{
  "n_layer": 9,
  "d_model": 256,
  "n_head": 4,
  "n_kv_head": 4,
  "head_dim": 64,
  "d_mlp": 1024,
  "vocab_size": 568,
  "activation": "tanh_gelu",
  "norm": "layernorm",
  "norm_place": "pre",
  "norm_eps": 1e-06,
  "positions": "learned",
  "qk_norm": false,
  "attn_scale": 0.125,
  "bias": "all",
  "tie_embeddings": true,
  "parallel_block": false,
  "init": "normal",
  "init_std_qkv": 0.0253,
  "init_std_o": 0.00597,
  "init_std_up": 0.0253,
  "init_std_down": 0.00298,
  "optimizer": "adamw",
  "lr": 0.00127,
  "lr_mult_qkv": 0.4,
  "beta1": 0.9,
  "beta2": 0.98,
  "lr_head": 0.00348,
  "grad_clip": 1.0,
  "warmup_steps": 414,
  "schedule": "wsd",
  "decay_fraction": 1.0,
  "decay_shape": "linear",
  "final_lr_fraction": 0.1,
  "batch_tokens": [16384, 32768, 49152],
  "seq_len": 768,
  "doc_mask": true,
  "train_tokens": 208500000,
  "steps": 7013,
  "dataset": "wikipedia_en"
}
Each number is 50 + 12 x the weight over its row's rms, rounded and kept within 0 to 99. Layers, rows and columns count from 0. The size before them is the row's rms in percent of the matrix's.

# layer 5 attention value, 256x256, rms 0.0186, rows 186-211, columns 0-127
108:56 63 76 37 50 46 51 29 44 56 46 60 44 54 53 46 42 40 57 60 72 37 52 70 50 64 50 38 48 49 60 57 48 54 66 39 40 64 52 48 53 59 46 47 77 81 55 28 39 48 54 56 58 48 64 26 44 51 50 75 23 54 41 47 57 50 60 48 73 65 28 57 34 30 63 48 60 52 68 65 43 49 53 53 50 60 50 47 48 32 56 50 56 57 42 54 64 29 37 66 51 62 65 41 41 26 41 29 39 61 34 47 46 51 57 46 45 41 60 61 37 54 45 49 48 67 46 27
113:60 58 51 59 52 67 32 54 57 47 36 28 44 49 53 61 46 49 52 66 70 66 58 56 59 70 65 56 51 26 52 40 48 57 38 45 40 51 33 39 68 33 63 75 60 60 59 43 64 41 45 77 58 55 38 49 44 49 55 44 56 56 44 44 63 47 52 73 54 43 52 70 42 54 66 36 54 45 37 33 34 48 52 56 53 24 50 48 44 71 30 37 57 39 74 49 54 49 51 55 43 77 38 50 49 66 52 54 38 42 63 52 57 59 38 50 65 48 28 46 73 77 45 34 52 74 46 40
108:80 63 56 45 77 37 53 40 49 41 45 58 49 57 43 53 79 55 47 62 67 51 46 62 40 44 49 62 33 50 42 38 47 73 30 50 59 42 40 54 46 28 47 57 31 79 46 22 66 54 48 59 40 63 31 27 45 45 53 49 49 62 39 35 68 51 20 55 67 42 54 59 39 53 66 51 43 33 61 33 56 45 43 31 47 54 42 43 51 67 49 70 55 54 57 56 54 51 51 35 52 63 21 29 46 68 53 53 43 66 59 54 40 47 59 39 58 52 26 76 52 64 41 46 58 64 43 66
109:53 55 51 43 58 48 58 46 64 34 56 63 52 63 58 41 41 58 35 56 67 31 62 51 51 66 53 68 60 60 51 51 44 77 61 49 35 37 45 57 52 56 48 74 45 84 52 51 54 52 36 31 34 52 53 53 46 59 58 71 44 61 56 44 44 47 28 41 64 54 54 53 45 36 53 51 57 56 49 46 62 50 39 68 52 60 26 61 47 58 65 36 47 50 74 57 53 44 57 43 68 73 45 58 49 70 39 21 31 66 31 58 49 46 63 33 61 38 45 57 53 43 36 27 34 51 42 60
107:36 39 81 31 61 67 53 47 46 47 66 65 54 37 40 40 39 37 50 37 72 35 34 59 45 60 45 45 45 59 59 50 58 67 70 64 51 50 36 49 30 23 53 58 44 54 65 73 50 60 57 71 32 47 51 20 43 49 42 52 51 62 36 44 54 72 50 37 68 50 23 46 50 57 51 61 25 37 31 50 36 42 49 61 54 49 67 49 47 52 43 38 51 32 58 64 53 32 42 50 56 58 41 50 63 14 58 49 53 48 61 49 52 49 45 49 48 45 55 56 46 44 55 52 58 25 51 41
106:87 45 41 45 38 68 61 47 46 50 48 54 63 45 45 62 47 75 58 45 67 73 35 38 30 58 55 65 24 35 65 47 50 37 21 59 48 58 45 66 65 30 47 40 39 43 43 58 57 35 62 58 44 50 60 48 48 27 50 54 57 52 41 32 40 62 40 41 54 54 28 37 43 74 44 53 57 32 54 46 62 60 48 25 52 61 51 54 41 50 19 65 75 58 50 34 51 32 38 50 31 57 48 56 51 42 35 52 65 44 39 40 48 57 79 63 64 45 48 56 60 56 47 61 58 41 51 59
092:35 34 46 38 65 38 50 42 42 44 44 61 48 39 49 59 84 30 45 45 46 68 51 54 49 71 51 51 32 44 40 53 43 57 52 41 48 47 55 49 31 44 56 32 22 40 24 55 54 34 64 40 66 42 42 58 53 36 57 44 32 41 60 41 51 60 53 36 77 49 55 48 46 87 70 44 37 60 49 60 32 39 48 64 45 50 47 25 68 53 49 52 45 73 35 51 52 43 69 55 37 35 50 53 47 56 49 35 60 53 59 56 29 41 55 40 58 59 38 31 32 40 69 49 35 20 26 49
097:39 52 62 70 50 46 28 36 58 49 24 47 35 49 47 59 30 18 61 49 50 64 58 64 57 61 46 48 58 47 36 54 63 58 44 69 38 36 46 55 55 76 64 63 55 49 53 60 43 56 55 41 65 54 31 60 34 45 44 59 42 42 60 40 56 71 31 47 71 67 69 46 40 61 20 46 64 45 19 63 36 61 45 52 59 67 39 67 59 52 62 50 32 48 42 53 42 57 38 36 71 53 69 60 48 64 48 35 45 62 45 55 44 56 41 43 48 39 28 53 43 56 51 47 53 27 39 44
092:57 63 37 47 48 60 39 45 42 30 60 52 52 83 55 51 24 42 67 40 41 42 61 53 60 38 50 42 60 59 30 68 56 67 39 37 67 47 48 36 47 54 53 67 56 46 25 64 19 77 39 56 59 53 30 34 50 53 54 32 57 47 51 41 42 46 72 47 50 45 67 52 55 46 57 47 55 71 54 64 44 45 44 48 54 63 30 58 41 56 41 42 41 46 51 38 35 44 60 34 54 43 52 51 30 65 44 34 43 49 52 52 62 45 39 67 58 55 40 47 70 51 19 56 45 51 60 22
095:47 61 53 60 52 37 19 50 64 54 53 49 64 46 51 61 13 55 52 59 47 57 42 48 47 33 41 63 49 46 60 46 66 51 51 59 55 54 45 39 48 48 45 64 57 37 67 63 42 49 51 72 55 48 46 44 47 59 59 60 28 54 43 42 49 65 62 41 47 44 40 46 60 54 13 48 47 58 41 31 34 56 52 27 57 78 46 46 44 49 76 67 47 25 21 47 60 38 53 55 52 36 53 46 45 48 46 51 73 43 50 55 53 49 38 37 42 54 57 53 61 44 50 34 44 61 70 42
092:70 37 45 63 39 64 42 47 61 63 34 62 43 51 45 41 60 49 54 28 53 50 54 51 56 53 64 46 64 48 38 70 53 37 68 74 51 24 51 54 58 24 56 08 44 64 53 18 47 29 47 63 41 52 68 67 46 49 48 40 47 60 49 74 40 43 37 68 55 41 59 39 49 54 58 66 49 42 39 56 50 41 58 28 40 66 42 63 44 37 53 46 50 54 51 56 39 50 51 44 46 70 45 36 38 31 50 57 62 45 38 51 52 57 45 54 51 50 58 51 56 34 70 36 62 29 42 57
100:43 30 60 38 57 40 57 36 41 53 61 57 61 58 57 47 11 63 42 46 13 66 57 46 59 46 47 41 75 44 58 57 58 40 59 52 51 48 67 52 53 39 48 67 74 41 50 52 64 70 47 40 48 42 41 57 43 48 38 42 46 36 68 47 39 64 81 37 60 44 52 69 63 30 56 41 40 41 51 55 48 50 63 39 35 55 44 17 38 47 62 51 64 38 76 51 61 51 60 52 49 53 33 36 47 30 51 68 51 58 57 46 51 46 26 45 46 54 50 51 64 50 36 34 68 59 54 48
099:30 51 64 35 41 63 62 40 44 50 51 62 53 56 60 38 42 32 61 58 41 41 74 51 67 53 36 49 57 48 44 70 54 64 45 58 55 58 50 46 52 54 47 65 66 45 67 68 43 81 37 55 44 59 47 49 46 65 57 59 59 47 49 43 46 47 83 56 56 60 51 43 61 11 25 45 45 77 63 48 52 51 57 45 32 15 53 37 18 46 44 63 44 52 52 60 52 40 40 69 71 31 40 43 44 46 45 42 44 45 63 43 71 44 54 74 59 69 51 55 57 48 49 52 48 62 62 27
100:48 43 36 58 63 52 43 47 41 67 54 39 47 38 48 57 55 51 40 48 73 48 70 17 62 54 70 63 58 50 56 42 50 43 45 57 46 42 54 38 49 52 50 75 46 59 54 44 61 29 73 62 41 56 62 34 57 60 27 45 61 47 65 59 39 42 72 21 64 43 57 51 51 59 64 52 37 47 43 57 42 56 56 69 58 54 32 45 61 29 54 40 49 59 21 50 45 39 70 44 53 40 70 78 59 55 39 73 58 52 32 58 64 54 73 31 58 43 36 36 74 61 39 39 47 44 66 31
087:45 53 53 36 37 49 54 44 57 60 46 53 56 54 52 46 36 63 44 63 77 41 36 63 56 42 40 39 54 66 60 48 73 56 64 73 63 52 65 67 62 52 42 39 42 56 76 66 55 52 35 59 51 51 65 32 41 47 45 63 23 49 52 63 18 38 70 35 59 56 39 54 53 33 48 52 70 41 58 68 33 51 65 55 43 42 51 44 39 50 67 45 40 62 37 40 48 35 47 42 41 54 54 30 55 38 50 57 58 46 31 58 46 40 43 31 59 44 41 42 45 41 65 32 60 63 33 42
086:64 19 54 53 57 23 63 31 43 44 40 41 52 68 52 29 31 60 44 67 42 40 46 40 59 56 58 61 69 63 48 52 62 59 56 56 47 57 52 40 75 54 53 54 60 56 50 46 57 37 54 52 41 25 54 59 43 64 43 34 66 13 58 52 35 59 51 60 41 59 60 34 47 50 56 66 52 48 47 65 71 55 44 38 37 53 46 74 34 65 49 67 60 32 32 63 55 30 67 55 67 53 57 56 37 55 43 44 67 50 54 56 49 54 58 47 28 30 61 61 59 50 33 41 40 61 54 41
097:49 52 41 51 58 50 66 67 46 49 57 34 47 62 55 31 13 51 51 54 39 54 43 51 37 37 54 46 59 55 54 53 60 52 55 58 53 60 51 50 55 81 49 46 51 52 38 51 43 67 35 28 38 54 66 60 49 47 56 60 62 47 37 47 55 47 53 59 33 36 57 51 48 35 55 41 40 28 40 49 56 50 39 32 55 65 67 54 25 37 51 60 66 24 54 55 50 49 49 50 62 51 38 47 29 46 44 64 59 37 47 58 49 44 22 75 47 67 59 63 49 51 40 33 43 56 57 45
097:39 21 64 54 39 50 42 46 33 56 57 57 50 57 57 16 39 57 55 35 60 34 42 51 54 33 62 44 45 71 44 47 63 62 46 68 44 68 29 54 93 71 42 44 45 50 59 50 71 74 70 63 37 42 55 56 44 55 55 58 53 34 34 99 59 46 49 69 37 64 64 46 31 54 59 66 64 44 45 66 51 58 46 56 57 52 52 43 38 45 53 45 43 54 52 58 64 45 47 65 59 58 52 49 51 42 50 44 33 33 41 61 63 65 41 44 32 44 48 48 50 35 43 64 63 52 44 41
091:37 66 62 58 50 31 39 50 68 50 44 43 49 36 40 37 52 35 47 53 64 73 26 51 60 60 56 41 49 45 37 58 49 52 45 34 47 41 51 47 17 56 63 45 55 55 41 37 22 69 42 71 67 61 32 47 44 69 67 63 34 32 57 38 70 63 45 48 71 56 58 64 51 58 54 24 59 59 28 65 46 52 25 47 49 43 38 56 99 51 50 32 54 41 53 19 43 47 42 44 40 57 74 44 53 67 44 57 56 45 59 68 44 47 64 47 45 26 46 41 35 51 66 58 07 29 35 31
089:33 48 35 38 52 45 65 41 46 63 51 47 49 57 44 57 34 42 50 48 55 29 60 64 50 54 53 52 47 58 50 72 51 62 42 62 43 48 53 48 57 61 21 62 27 60 56 64 59 40 54 48 56 46 62 67 61 45 66 32 84 52 69 44 47 66 66 48 40 76 36 41 48 41 10 49 27 64 39 39 44 58 65 59 42 59 40 48 42 45 56 59 52 50 44 42 56 39 53 46 49 47 36 67 72 37 43 49 55 23 36 46 49 44 53 43 49 59 46 65 51 49 56 36 48 30 68 55
103:48 25 26 45 37 55 57 53 35 56 51 90 40 48 45 38 67 42 35 64 42 52 44 54 47 58 48 56 53 49 65 64 47 44 33 51 52 66 65 65 47 18 56 18 46 48 72 26 60 35 55 49 46 49 53 46 56 52 65 57 55 71 53 58 60 56 50 60 59 38 27 56 52 54 48 44 41 48 53 49 37 62 60 58 40 37 58 28 55 55 57 27 33 59 33 49 57 56 55 60 50 61 45 80 39 54 54 68 63 43 69 41 45 35 58 42 56 50 40 50 63 61 54 61 60 39 48 61
104:39 54 46 58 41 44 45 45 61 60 45 55 53 50 42 46 76 50 46 52 43 61 63 50 75 55 31 55 51 65 54 66 46 51 35 59 52 37 44 72 70 29 67 46 36 60 78 39 64 59 34 56 45 54 61 57 57 49 57 54 56 59 47 49 48 55 45 59 33 53 47 51 58 69 51 59 39 56 35 68 43 52 57 65 41 25 69 62 41 47 64 24 31 53 57 53 39 60 53 44 55 53 60 38 48 39 50 55 59 41 50 49 64 58 40 49 62 35 62 54 53 42 42 57 61 20 28 74
098:54 35 63 39 56 60 37 62 40 61 47 73 60 47 41 61 45 30 52 39 40 58 44 23 67 34 49 47 51 28 55 56 49 51 42 38 47 39 46 52 51 44 62 67 83 40 43 57 35 56 40 24 25 43 46 61 45 63 39 46 60 44 42 83 50 50 50 53 81 32 35 58 35 56 45 49 57 50 54 36 54 55 54 50 55 52 62 42 46 47 44 64 65 66 63 56 55 46 48 61 64 49 44 59 43 76 43 54 30 59 56 53 51 31 48 44 54 75 52 50 43 70 32 61 26 57 34 32
092:43 43 47 40 52 36 54 78 70 46 55 71 56 42 47 33 70 56 52 43 45 46 26 56 45 27 43 49 43 62 79 35 36 46 42 47 42 44 56 63 42 48 65 43 47 48 61 43 86 46 58 35 57 46 61 58 38 59 52 53 59 64 60 38 48 40 33 46 48 44 37 54 64 37 48 61 55 45 56 31 47 59 47 48 46 25 55 24 51 48 60 43 58 67 62 47 52 50 41 70 46 68 31 54 54 42 61 61 53 47 63 47 38 47 51 53 43 51 49 51 48 52 71 54 39 52 56 57
089:61 71 53 53 68 40 42 41 50 61 57 52 57 45 49 35 58 40 51 71 29 62 47 71 56 50 54 50 42 38 53 24 52 45 43 60 54 37 43 62 65 60 67 27 42 62 37 44 86 54 44 24 59 50 39 51 57 35 51 57 37 55 62 61 18 39 20 58 33 61 37 52 37 57 53 37 46 39 62 40 30 49 59 50 44 51 92 63 61 61 64 41 29 55 45 41 70 57 50 38 52 60 50 43 51 57 70 33 65 73 38 55 48 55 42 43 41 50 55 50 50 48 69 39 53 55 29 60
104:41 62 55 58 60 55 52 46 61 51 52 30 49 48 59 55 52 38 59 48 46 41 60 28 46 13 46 56 28 29 50 54 45 44 63 69 59 51 42 46 51 64 50 39 66 47 43 66 41 72 68 53 31 54 52 43 54 49 44 62 43 61 58 48 53 55 50 61 43 19 48 46 27 55 20 25 45 63 44 30 42 60 40 46 52 70 52 64 59 49 36 50 51 35 35 36 53 64 42 67 38 57 55 42 43 39 58 65 49 51 46 50 40 39 50 63 69 59 47 51 37 63 49 69 47 62 56 65